Each number is 128 + 32 x the weight over its row's rms, rounded and kept within 0 to 255. Layers, rows and columns count from 0. Numbers have three digits each. The size before them is the row's rms in percent of the matrix's.

# layer 9 MLP down (transposed), 128x64, rms 0.223, rows 71-127, columns 0-63
085:145131172124107069098127144138122055159138177142160135123159150150159136053125168145062163108170140137149169094094183144138129103143193146112119177160097099070125143140082110136123088126090167
113:161136159179164144150144090145174166171114105171164102110075089171117112168091038137135145157134175136176132154117115146126063160151164106169099129138127186099091106126143112150149103099077130
104:079081135098189111105145161132172109151177186094132032137177171143155128114108143112169170146074087135128113157135071156117108162145160164152148113121123134134178161118179162114133133136157151
107:141150113051088127144153140094112169103125123109170036185128134089123157165098099172112156105057146122093141132156094162179126118085081104159101096119106120127138153066165121147104108164143120
086:138094076133134200110123082150099158095100132118153152151095159095145114114139117104174103155136119096118141142189050123127114115082058166148130069128136131155120091099178138139123198160181095
113:135124079122155128118174156133153174069133099159139125150126154166100110116111136109082082144169188112155153126056143168123037140157106141171154153173116136169114168132163149187153154182133121
118:116109144121151137083071099119155134081094135158116106103135144111152146133151099081137130163119087105052149136181124156073127144116151113151138064120153142103183196104145108143075119118025131
096:134108166082205093137140150120078168105162097113177156134146156141124175105111074126072134177084148157144160138117160152158137120118079125140111127123135161228141183092116092137090136097152135
098:095169145099155184151130127162115106088095171058119193143059144134166171147142201143131155125121102150164160130139074157138128181101125118069158120146083153181140094089163123137116124140112129
098:119162106154150158164118142132145065099087136178152164145101085116178105103158192203135145125048082171104187083150182134157138109154136119125139127138113138145127111141093181171123094127154120
097:098092212133101059095174096098129113162138152140108172103149099108149128063160147131182148124136066105163171127131130130085149081110095147154130174139089122125155117105075102099139140073083123
103:101127073104055163150134154089127098151091104105105190120150016082121111132118127134118160119148131142098145090130109120183145115129159154148163223091154115148126132154153151136179142114136132
108:097140079116176091093116121142133161192117117134068200137088163132155157104069193105085108102127093139146157118109149103123098118144123166139184068114144073144099126123186133142136166122079147
100:172092164116145133126129159192113173149125168161106098073111133148151105092158079083134105185125144063180111210124122139102130160092145150117115143093097111090126093175060136134145143122098094
097:180152175133206099135139124080122141079176169160192180124093135132102152157168186154148138158169176145157150137156116151137042101093120093162159121120132101146130136119099129103103161153150117
104:166126073191148108124137093230125099113142112171111145149128157100125094136091120137141156188090133096137141187149162167154085093187171142165118126134177128125078089156159122138108135101090143
115:117171102094127124132140121136206182151061074066085138052115133091117130122166114170125112105143101142083124108147043140145108142134111132165132105117135115158159117088118130120151049097155131
098:165147147114091134149140147124150106134175133078127104150130124122085076127079146147157137145075143150156107116147192110106182056127077130150090163144127128152141183110098096087140050128201169
092:069172157097143143147116107163090173135122127123136091202088121119155185161142094119098146151113098154114176164154074106122135134126147118141138074105131162190200092092156151189092107152147103
106:174171138127092121191097210113143094122153089161132069079124064120126150155117132147138146097130126066146077124163110142097176137105140098138061156085145116105135106137148145145085177077145132
110:070108094129111198147141065094141105082101142115100191117157139125120118134106074161126098157109101144091161192098107140091144143121105107093191085114135193180159124127164096124117158104175135
090:124090171118158135109108159115105145117139112128067098092091119175091163113171127155127093191093167081116124159145109106127119122126222102124054031114137074122151114130103146131146123134120100
093:071033098159093130138107143120122142114156158170104156086157151148094116080113045103100141100126084155105110105085148123038138134113128074125161143119152138144100151117090146101137166112117168
101:065104126122046131130089102157083067156121083121113082151185129120127143102111149100131103131162144149083160158116090136125108037143104118075111117167099107121176107076105136114091086108139105
099:143124138130150133129093151141108111161118077141187184141117164082153135147121123100158149088154153149124144059081179109124170167148099092149071158183097155073152069147127189126096099174154124
106:149129127132216167067124097099094129105145096155104083152116123155088119125183093190103095073116169139099077102094061149151104148103148151145180081128151142140118154082163148135164154116136132
103:071172170100125106131138163104125177074132145138125074118143062119168202136135129136134129205162143157139119140137137114065117087068087137137139166114099137119155134136134110081125105144070194
103:104186154090156145082120120150129139137106183108173150150087089099172128100097138090109124094131124153138143117090067122092157119029100113070151121133105057092155130090112174120123101138171125
097:135115067159068133164149156167134101139128109110162103132163159167084098115190188118112189118112117159128128087145159123173122145116144139130109236147165132131137139099105097121093177089077137
090:198128105125075126141141111113117153104100099155126114063154120102079164117094160113095118115108170107138149134081143140147076097163077171138182162187167111141113162077130178094135123139066077
105:083185171124172157150165188140145105091143143089164168139109148148119146174110099149173111141080138230089128071107136093126149129121100102162104123172124168112115141100119142086168131186127135
103:130106131146194114089143156130090179080142129192075143119160150127084181124124091127167177104100157110138135098135190150125096174118125098076154135134076100146087119204120129167144129127185116
101:122115073178063102104094156182145119099134123142154056138147105156127130105160092144132152123125091213120150166111114161063153141145085110121151095075079131127167105125126155078113145081157163
088:143139157149085086139127150126132166179172098194162131125097023104174152099167124126098155143119107140145158146125158175077105153184125119111117170135137126062139134103092128116148087088098172
104:040126089149117118145193102183162092132119132032138163145138148123178182147140146127158098153083145104095107153103109178166086198135143113140165089143110163121113139115145115125133122163108127
107:115197168147128103084130100133182065098130119146138131160153111130153165049175125096186152155129149176067127118100182167103103117137083119124180080170101130125117143160177135161134115144110115
105:135179103121206142111155096093167147124100127108106196183059111074120129189109146166174065164129170123114136128116135112129151068113107118144128144100124119154144092092132113128155097173183098
099:105157149140149114150155091118145090048108059134156120152135113118172141123164121128177168121125112185089132120132163141138106180088126128107167154092111162114075208096183102141163060146142123
098:150150132097155073123128068130139169146110129205140117087176072146118176106102122152144125167115079125157155112170140141107065056068112125110151130134092101083115114094149136133119178152170177
101:162126167109083082157136041130116115114111125157134119171126150101172052116112139115110076113093123094188157148193115132132178144120059155115159127145112142130105103135183153116083171139108076
110:112189116105097153110124189094159124133138134162157053097127066151153142101099177151157151153159127189140126096131140121143093122148096138145074182121131102052170103125107080117148086094077134
095:073121164177167096119135151108148149146147149098092192166108146196135084097125183166088063130112100139128172141140091119164123161150096124122155141102159154106040135117111104167158093118106163
106:086163102100116174092110167141135139123097146155085166090157166137126172114154121141170160178112058144141160155082117146094115155136080175093109102078182064134192153136109131110125077134160104
093:165153167127129092131137108134122123109095133175093140131082114058121145152108133130112073082140081049145114090149155085152148131115078164189124075109138180109143143084170151165079113096076137
108:070154137158141181047093123156152155137153152139101088100149081118171157156170105093130120108151101162149117143096123182071127085174128144093169146057136126126151144181164141122134096079121166
105:127143122131111112162138130231124135184133155145166132079124109084154140182120076074104100114145052154109135128113155088117178093143103104113140115113088140092131101093128096085131151161206133
097:086147170150151086153114137138110152142147124135119088123140062208140146095136184146102164139118169166109130112138138102127071122161134123152107138186151061121210121139084131112167071153072126
088:095127132118130100151124094156147131161157141138106107143146157196100152124063160108059165115127130159156122074101165111171094129101153122100136192162154080064163145146074125177119075107132075
096:130085140158145152130180127186081151160119097128118056127158099120123121154110106110072119090118158109111077083138133148110137169124150177119114124113116082044169110102111089200119124082088173
107:086143052131142130130125149131133109084142149132055100106130114127092124145170112100176094097180130117142052120105072108064147126079135152122064150113135123142096133127138152128153217077136115
096:164129066129147128129107113072160119187160106066158180157134133075105095116138104160081199171131123101112132057130153099139133201137082126093152129117160138117101137169093159100123117106145086
099:157096122114084162166099155101138128136143114181095135065131056115182147089112140089107086105111125065123157121124148126122112131140135209147100162133178097099159111109127121097130119121022122
098:181113118153130153139096027136146155064140140156070124117065122103160113149152137134124056128154141097157118142161150162084164126139104095123089099152104127115117118066094098107117161130060094
107:182095065144135070106180107075093080150147118141090138145135123163121063093098157114146109108137164074182108124124143107146120141120138159159058103150191087132150142118122087170156130143070119
097:095095101111096150101111124112118142107161170196084134096166150105127142032169171081101085126136112147074127165118166098070142177148098197115120128132141137095180164120100113131106143158123148
091:129197120113122098147092156115139141127085068109160223121091094160110140176125097080165129170089114104104142111087100147122092102167128077146119113146098153153106109173134186148153138181176114
084:089099190171189108097139140105160092118174178064102149105149114126059149084118145146088115084091110104124124088104118140138116128134124133161057170191170141114137156149079114110115173137109105
# layer 9 MLP gate, 128x64, rms 0.382, rows 72-127, columns 0-63
107:085139117113106065133144156129135147089084146126114088117177111123104101128093154170154139164144190135088165151109127094175131137118090158155151113120187046035156123123118114091141191156115122
114:132155171116137192119093071137098068108129125139085158096061095090122162124127072116138132110140124099152113114146159108135155137123186164167143107105149076115141073199138152076091160097107077
110:119190122062164150136129156121072187118131144142139103039109147093155167147227143150147131146153136117087134126116125083155159113125148169160081102147104105092134189118097127167133106153113116
070:106098176124133103198144085098118193092084168110135085164108172144196126102151093107141119100104122118059113100102122065107078115134124158121126125115093125141142120174048105146133124082121155
122:146152150127165116121088063116132141174118153163166100182112088148189126110158161138130096077157139176193106138113136169130091137182154109061128127133105091125183096146170127167154099093100079
115:130122148126121116168101084130084168081096094156080125099106093121144158104096170137104179111082090129140092089149125138180047158151179098093088162168176115149146143094162176135160099155105098
114:159170155076088141139090097178134092162090136089138162113140120161192104104092136109088098153149144113141098116150186017137162127119166119064104163156142130135152146087120133144116175143108138
086:104152160109144151066088130193122150100103136122133145092154082103130143123203160091171133159129113207133142157125079086162155104157094183093113118128122160130062148097151143104161154178132162
118:076164136168139148161138168068129095108093129120080140148140107104164136154048095177117152169106138089116147099171182102190160076132174137178145121109117108154119154120117106106193110091103118
094:079155090165136125104128114176174210152128131149159106107126090152163153145117016123162117145147117132098083143138162094208106115093122140099104124127161132132113087081179112117166124128121103
107:163150119081192107166185130129131135146075127145097130137059076100144109142102153158152152115095082146099106158140160086131198090116135061127151119132165088087111109109123126050133181126126147
096:124149129134114192126138171189091095070121148116161184167109091094144143174173214137120134097105139107151148069142139181117109126136116156160125132156175148138095089200131135139176095148107129
106:134179132184171140075132134100118123150097143138121147162133117157115112140101120124160143178131127171177135098149086111151160094145152048124084177178151178130180109055100135067172115132156155
119:124139174137130154169158166139108149146140145149133125123105121162178098113109122076155108123071068078081138117114111060201204160163190156112091146098172140104108152093140139156097139112105093
109:148126141183094099146092136179111124095081100172103173149129087137094152080110108135171102195095143103148103200152157110124085143114126184162098141142163121137105104150094101116201114088122075
099:097153131140102119143138123146141209107156083075121129109129142113136138129104131097114114109175113164090132086124071145139147151134141144177138208073132122162198115067123136108142054087108194
112:087168167128111135113132146165103167142147119123097136133032141095166173088141143175096107101083102196112151128160151083170163099154181067130165169122114138131183155130126121095167118139157106
077:144095133196085081125123150098147117148138179113166146123143111107116065132130133127143155089134106063092088124101107173066126072145123117086114200123120080130132171083141066164135165099115092
101:078129092153134187125117178203122097111091173111137167108155077140104110105080173120129156037098160155061142110143137111068160153097132132106084128140153141174153143141108111112144116162125150
094:133168140166133165118165192152141069091106143068158141147156081126158093159147068148163122190124093144115159145162106121170129087117130120142155135152174201133089134152079098104136159190128145
093:118110088110092094102116158128068128088179142239091113140134104123112124151132134155073155118132167096162079106155103125104098085120148079079143136097138136152122104111064096097098165158113173
087:145165149077121111068153108097113168150110061129133123124130132103112106147116120134163124190112145122161144115205139074074074178127140200163094098107167119126111088134163080134089172156152105
106:136159145067114148150108156147075195080118140130106059099150093071151119192148127176161097136125227166146104120102127123134130111085160139130162098118070122085152127135131129145132115094097153
107:117126149152090122111163126143128107047106180129113114142130079133131125065191174150128069194169084130117094164170089122108135111149180182134151082096137105164152143174133078127126128139092154
100:169163096191109135123150172157128116148067129125164104162137100089187113064108141148102130142131112152166190139095055129087148130111176148084113152168120160076134139112117149148135206112123094
096:139182127104143120113155139159169139164134099191119126127122089104109090064137201142154138187078086188138125106146131098118147127095105112153096063102125085156124152129152124109190162159144058
123:168165178092131034152101094140118121139051122137136095136152101121121146149102107131105154161168175156108180188143124144127063092109129141117122087127109113136186153134113175137120103113074186
089:149192143196133129127124122172165187108119108122114101075086140101157153180050143166170119140160169065083084137118155130134129076168093095119116137105130140137111147118145131172157185113088124
091:114078155086188119134166169078131122127126075121099133183088100081143126155120123147141128193140077119074141118178121126133153144144097172144054147099118127090130092101217154107130144105100130
098:177168154145147151147173166151128091105084093094147144093140141141112090134109201111208118169099100202164126122170130144106125175078177153139095087152120137160126163066106145148131125108119098
097:136085130163121125072153104129100132098191130193126122188178101117175148075037094111162165144139171146087104109144116125127140172143144123112140170195129149110122143145136143168193126149145109
107:222167125129123117112098107142135086122158060159157118166110082133144135097112170129132164147106073138109128202157061066153152145109099116181131088165110126143124135102164157089103120156120163
098:126150155127136119137183143120114104136088123109108101121159104102184131155146185199076151142101143059209113096141129043112129098081160143123134110162079100146127110135153109151150072129091094
109:116137103131089130125047100101146086164174095114171078104178130074141110168140087083144114101104066120139082120130079127087176076141137188104143122149188157092140095132152120112160114104123113
122:113202116106153130107199138126126084129047122136137049144127086107105125102135159109121149122182147132080126126084136139185108103134153154112165115125095095089146073042134123117107134150120087
101:102167187107090193110089100103127142083096130138122164116151087116127109167184138162134144143164108221085063125103121131125113103173147093134142191154136119170157128092104168099145134164146097
094:188132131140164174172202132136136135178100024099193107104140111096089114200119098133151112127125133144129125152130159138108084152086127143125185082133164115120145074141120129177139124119148136
102:116146181109122106133067186144114160108119077161159125146119130108121117083077174127132140190111176100184159118076110158114109114112160114088169139131184105118181136040145176124122119107118095
105:164133122225071143126137128169110162069118127120119126120142128102195127117132058067184129194126163147140139177134092112147144117184144123143079101070106141135119103157133141114165160119139105
089:101154154091151136217115131142139111172142087117118114116146101084133169149164141180148174105184188090124142090094118096111160119111121113118141137129149102136111126135113093194220136103109196
097:111130136089071117070105176129114135121092090126076098098136072123107076149173117119108109110159096093160155213111158098138145063103167108171159141188162132133106124143137105123166175115084117
126:130166110099125088152130131112073134154092133084115127130147094092149084130114202093107135152109134075121126133193151134152057108070175047139124131165131161136161150178138140066126123150113081
118:104160136162121109107120103187065106196048117155152088082133140137155096142144103127120144096152127103144152165175108088088124080168163122146125105194155183136105133139122133076140183138093093
115:196158149091178111087177080151091134132091168121154127155178133158185157128102094074134146134131122164174150097102131105064101126098081113159120128135102143109172126164139092150209134107148100
108:130130148082147125081157139119144098110117130091114112165182113097119121178067177138159141148120159109165145103094138073146126083075137111123063127144111116147229130140173146108140156168056103
091:080120175099077188102123132159093136102118178159160149089092142150174089096147139095194121109151104125165119187097131134121168139183088128175134148119100129193127130154115087126156090184102160
076:183147149111099142148187125151082074090123145151112162138165120117105104105119117042169077096089160113138091098138113122144170172138130104139171092117153152186151141111161187108089147088100180
113:094203151181121095171125171092130059117120076160138136148102093097157151079135129081171136173091085079110165117125093086098120103105139072153145126149104142135115197139165122147142167114144133
110:127177161081066066084080164133130122083133164176127190101158110136132150157135134151124106140112147165161156127126139138084132162180125092122117121175170134137115128101131082062146151204101173
093:068101126174133096170151147111101119122120056124123107180139106144136157143108127085161101123089115175143084125060104120151141125135151114190069119091157109126132050126162122090110134077198112
099:154155167094111109201121115148172115098118119107162157116112068143107124094162168162130104121133185080090145110117119123067106136181158169160055159145155138115076100093117098102111100159103188
091:168174132193116120185149140120140089053118094095119144093100117118134135133163160131128129174158146142162189164150064119111101128113148119157098123085116151073108182105109100115186124165102058
104:157142140102191139157132135151100120119105085119086050102139120203116125085125124140132133142181152068160107086112143123118124117121159103196144138080118117135129141066125082149199122136098201
105:199118158152127156087059153097109079113120162172155148156149109143139151151110132120208124066043131076162148120167107137130120120126110149122154111106131110070179113141136159187122136129090147
090:148155153120102099139151142151101109136156089133134107120144132092110129129076135107160103122147145121119113159139099167130093134113154164107172013029147095138085048144109120114118147127157197
096:052125161115124096169109144164117145115126093113118080116164115102139093037183157117181120102124161107030158125130107141110179134097112111102108104135140149127094094147159173107103086092131104
# layer 9 MLP up, 128x64, rms 0.344, rows 72-127, columns 0-63
108:159123159076121139143122117144110150123120131108116157155127163085156106045161204120183034088151135127116112110118103096129137088081136127180126218082115140152153165139108111106136096120125150
104:122100106128137159161117075148099135118161177125133156163127121155100138061150125139126125145177199136149109146114150099138106154090117054089117130155104131102209036137107130168134083069104128
108:126125122096147123129107127152110080130144104095120096183090164124136123084116115112152141109085131042163099048158157144131144054132112127132172121135142133109117056121125048144125091148187175
097:103112145098140084122103121108106096097151160094119087109117119117083126110121101154118092156153104163168144086071129159114090118165091043129101133142095122085107173168107048154075082179102161
106:113069169125115087113176094176141104110111151073094083099136113110117129111096095150098146109149129100074121064109092107129090114141138130115120130183119187100075114068164189099098176086156139
116:159195128114139173179104137126171148179154114104145137138106126128062101148176162124060116125105178118138110127139143122128169103101126144180129135143148064184185118121180148120081142195130173
094:122127073092102080130143125152095138169088137097113051155192139111105087105123145180141134140110183154135198164090194099150127154102157060096112131162112103128108161114110110108147105183128119
092:105144136130186194131116105129154147164129103160141162128160148098210215119149068102157099126132117128097110123178097191101079106111104131173108129089181129113135112117183133157156157119168136
102:103144157127155107184161164105119176142158142060086110116150120084186105118142099070123130175124126099152072098113146148135135143123118162194134111146141228076102144091129145129162100123112082
097:162108104106175087125092191146153139134148124097160161103143164128159123134126155153110086120093195109116058132140121144132130117106166156185063171105149119122132164135118095055147193180080129
112:120095152157108162135075072145103069140177176126173106067103153182090136129146092143141214155114164137171138098120086164142091151110086154116114104145135126128165121137143155123134101169202120
110:116092145147169154086099147144143137148199160133135084116132143122131151080105145109110196071103164138142123144173057122152133084190155126087140077190131133131175140160094099167077132098162126
110:100126127089187114140150142128100138111100140163162157123148140165100090143141039085154107113143112188043150041099083121141114154105126134125100108148197093142111132091127161110153106151100150
091:090120125116120129126079172147059175123090087149149125147095140102162141151169093170140128122172138089169160062165128160164074174080093135090162145118145112092082154137141149058119098104088118
105:125128182112134214129131161172111118119096166155175179126118128172117137145067171134095110106065076079146113114074069112136076084127135102118154125118148136159117107060131122113133147074145121
105:158093134121177111113166128112150152131183140211092057170114138118170108083146094113140167157137176110149136066145155093145174157129104121110174101147138097138123122187176152152114190156156115
101:078112129139129110053126176145100101120174123155147096160162134111170122166119141082145091160128120142087132121114114132132155130142047108045164131161119154106159139202134035148140145139128145
098:178094130151120090183081140151170044130145199108176142108119149137139122162137125128109135137170131119181058131167115116132164087121099086093102132154134093193082101126099107100128148074137153
105:088099170110082067161126192091125134165090156139116143158109153069122146106131152123123085074167182107102077110135090094167140126155179124103117143083111096107148156116058150115116194142109128
119:123133117127095159127133100126082115105125182134182081179158165121142070128104145161147166188119094165106163195148108172058147095094104134145164143120098144195155140150130194129155139166153124
096:143126104113143149091171149153098134130173146166090095149203145163127109131151104159095125091147173138140121129123127069125139090202140143170149095115165184178129066104205119116181135157110162
100:163146141111158157092123133105102182138137136133127177104139163101107200193124126122105133150110146184135153061148192146098106079156174149117170093087158095111158137125093118156094064181162114
097:143138117119093159103018112104089090134170127083155083147163134130160075163135155147144138099133122186107184101193100142146117095153102124141121147104082178155130155095163147114135139163156079
106:100119118159153091125109132179146129094133117184153143133091098178075130104133131125091066128127143184108128126164132133139138122136208167092169152108196094158181116173149090205155127133091152
095:124108131174187138092128117159117067110055116184156120187164142142135122119122098112095118140139127147132097156170079177191079079136131149100170109095154138171199169128160156101116096122117138
098:094096133177167144178151094154074072087102118118175165090138109116140126165121116123210132085150149136143159115149100095186075152139110131136143182109128210097144100082154152123136131162159127
098:154116159104110071095132152099217131131119105110064101132210128126114131126125088161106117146116153138150103135125131146198071112146129139078070116173155102160115085169129138160192105125137167
093:186136102081107155121132099066086110162088133082161106112131084122132107104138103147106143093066123143130125131135154091108046155058097146130134177143134107195157125167163186139110133121158084
091:136113118118142152148050143154147164097092094147163146054161151112074115126125161131110116110142133125124098142093115055104131080087059114115101111061172069109113130123081105097087140082150139
107:051124118090211181106131124156127163080124110144158098126067096170112166158137150142128106124096134193141143112111112154196079158155105101126110151104138162157119128055158147121103149109085134
095:157177112133142190140157148135156167153143097090112095113100119086159175110140157126082085173118126118108109120138051103129129140126147141155108165129077081179161163077193215132114103105120133
102:186115116152110129102118128144099098089151120120163123121125110148169219114105110198145061132191175117156150158127113116112137062152131114110143131095059143144094152094078147122171074141095137
086:145140150149116135096071114119112102104109122142100123097090095161095114130114165164142136106152139169132209105149187091137110089070109175167144149168118110127121077097136024153160129077164136
114:189116116080137129110160121127159111141141136081124120164102122109181116080129116175145162143116185100155140161141121194189079200152177112161155117133129136104089112089115184074104096094118085
114:106130120124165120138219175165147111082094069108131115122105114126154140142153140146121131124093168105069063182157119160151057116166144163139102160104108121105097187079155179149143133096110109
121:159144127056104192157168184119149139080138110143145083096108123195116084134145134142137112129063113155140118161120103082080115140062066106152165125167150126164140130085179129130091150137140168
089:058176138103131107196127159137158094125127136177145096124146123150117136192105148164100155154087112075159128130101076162163147085060133091109093126116131152126085081125143171134164120098151057
103:110133140121175158097193134115130090172118072227123184102095110150088157134123154159148130176134189196117149105071086134109159146159164102135127128124102094143136168109174140111141112107131096
104:171165117075110103126106153196103133123121142100189107173122138073104211163121132092081123141098178103095185133157084119133138103069120144134128140123111131152175134150123147139146158216128134
105:120142169159133139136238135145060131117093144122117167117071064132139108144106162152139118195091132105155113134158094129133143138081134118113098133122160189116154223125093126094134137148104124
089:102135139119103085149118130105163118181125082092121108059114162117099167134162137149126122105162121148133204062147095130154173188070134128115166087130152179109162119165145085144149133124080060
109:202143162155135122115106117114136091144163140090127124115081083137132159103195150167107119146141166117128081107158096199084114128094169043143189105135105161131138165102104167080130147117108090
102:097124104137143141160118142126126123206117132120137205170167147069103196134097115139148089182102079168067111166069157105184099133126137143121090177127154124120101133133160101142076133129100159
104:159127112130157157080135160112118143127094090088187085142087121183091112149082173146086146181131103129153153055102135125133138192118096138149133119161126077069130131147078119093160161144200123
098:128124069106118175173116150133106051109126124209075135084084123083089153095164123105104132089113103136163139145160097146078104126160132175167103106099075144166146123170131170120125137155082162
103:116196144144112136124176141139073171079109164129108159117140131136107141050121118141113070131140139193145074170108144155166150074107084099108094149141104176122113083092082067100159141116132154
091:093131083114146142097103150102151141126115120092100146112133132165147169149142126103130151161137150097149114112109131092161130128178118018133045147165150136060130187143098138129151102069182180
098:086146161127177109144124118171086093100190157143145169137157154155059088177121179105132171146091087116141082118156110162166131128114146116122146126132101115168208075130143092097085174128142165
107:149118133134131065111154119078101112183126128225172150085123149120084100111199120159155124085142165090144087091125148147085168130170106110127122147181120124119138123111092107162132132193132068
090:145161141154122101107141060100138119092169184142057114173137139151179121172128135084085105130156176157143197117138180111110148148100164124150106197148119164121165111108106138196129094170141126
095:137136131140195132093125115233065164145070134080167115170105174134130135130099109120095213174114072129148109128161097102187131141143129135130097100154161094108135123129137139150151137171122140
099:156134102116084130163121157169132129106121081078111134142135120165129191147164119135109089200164132138073107184085141089192097157181165166130076134147107152077103117102182136132147174131093114
107:107084124165113114128131132136179124164147116158079139141129087138102088067086095168136146068104116089119082179100111161084126119220145135145113153146154099111116144168082168112100074068151125
100:104095133129119129165079158116132133121148132211110129014128134102121133156146107092098148106089117106094105070112135156124118117093120091126134135129103154136193175171157200118097179126172105
094:136171138129158166132154109139142049153070129117137097096110139098092171048099083092137114197127130121094132122168123114142099117117078122127161083069166137135154144132130084131141134156191194
091:136115139138180139161078173146082160133120088132124171164150136152155118170087183136111116086081165138133185138156168167131095107153104135132146054102192089123130102117147071118142148081170181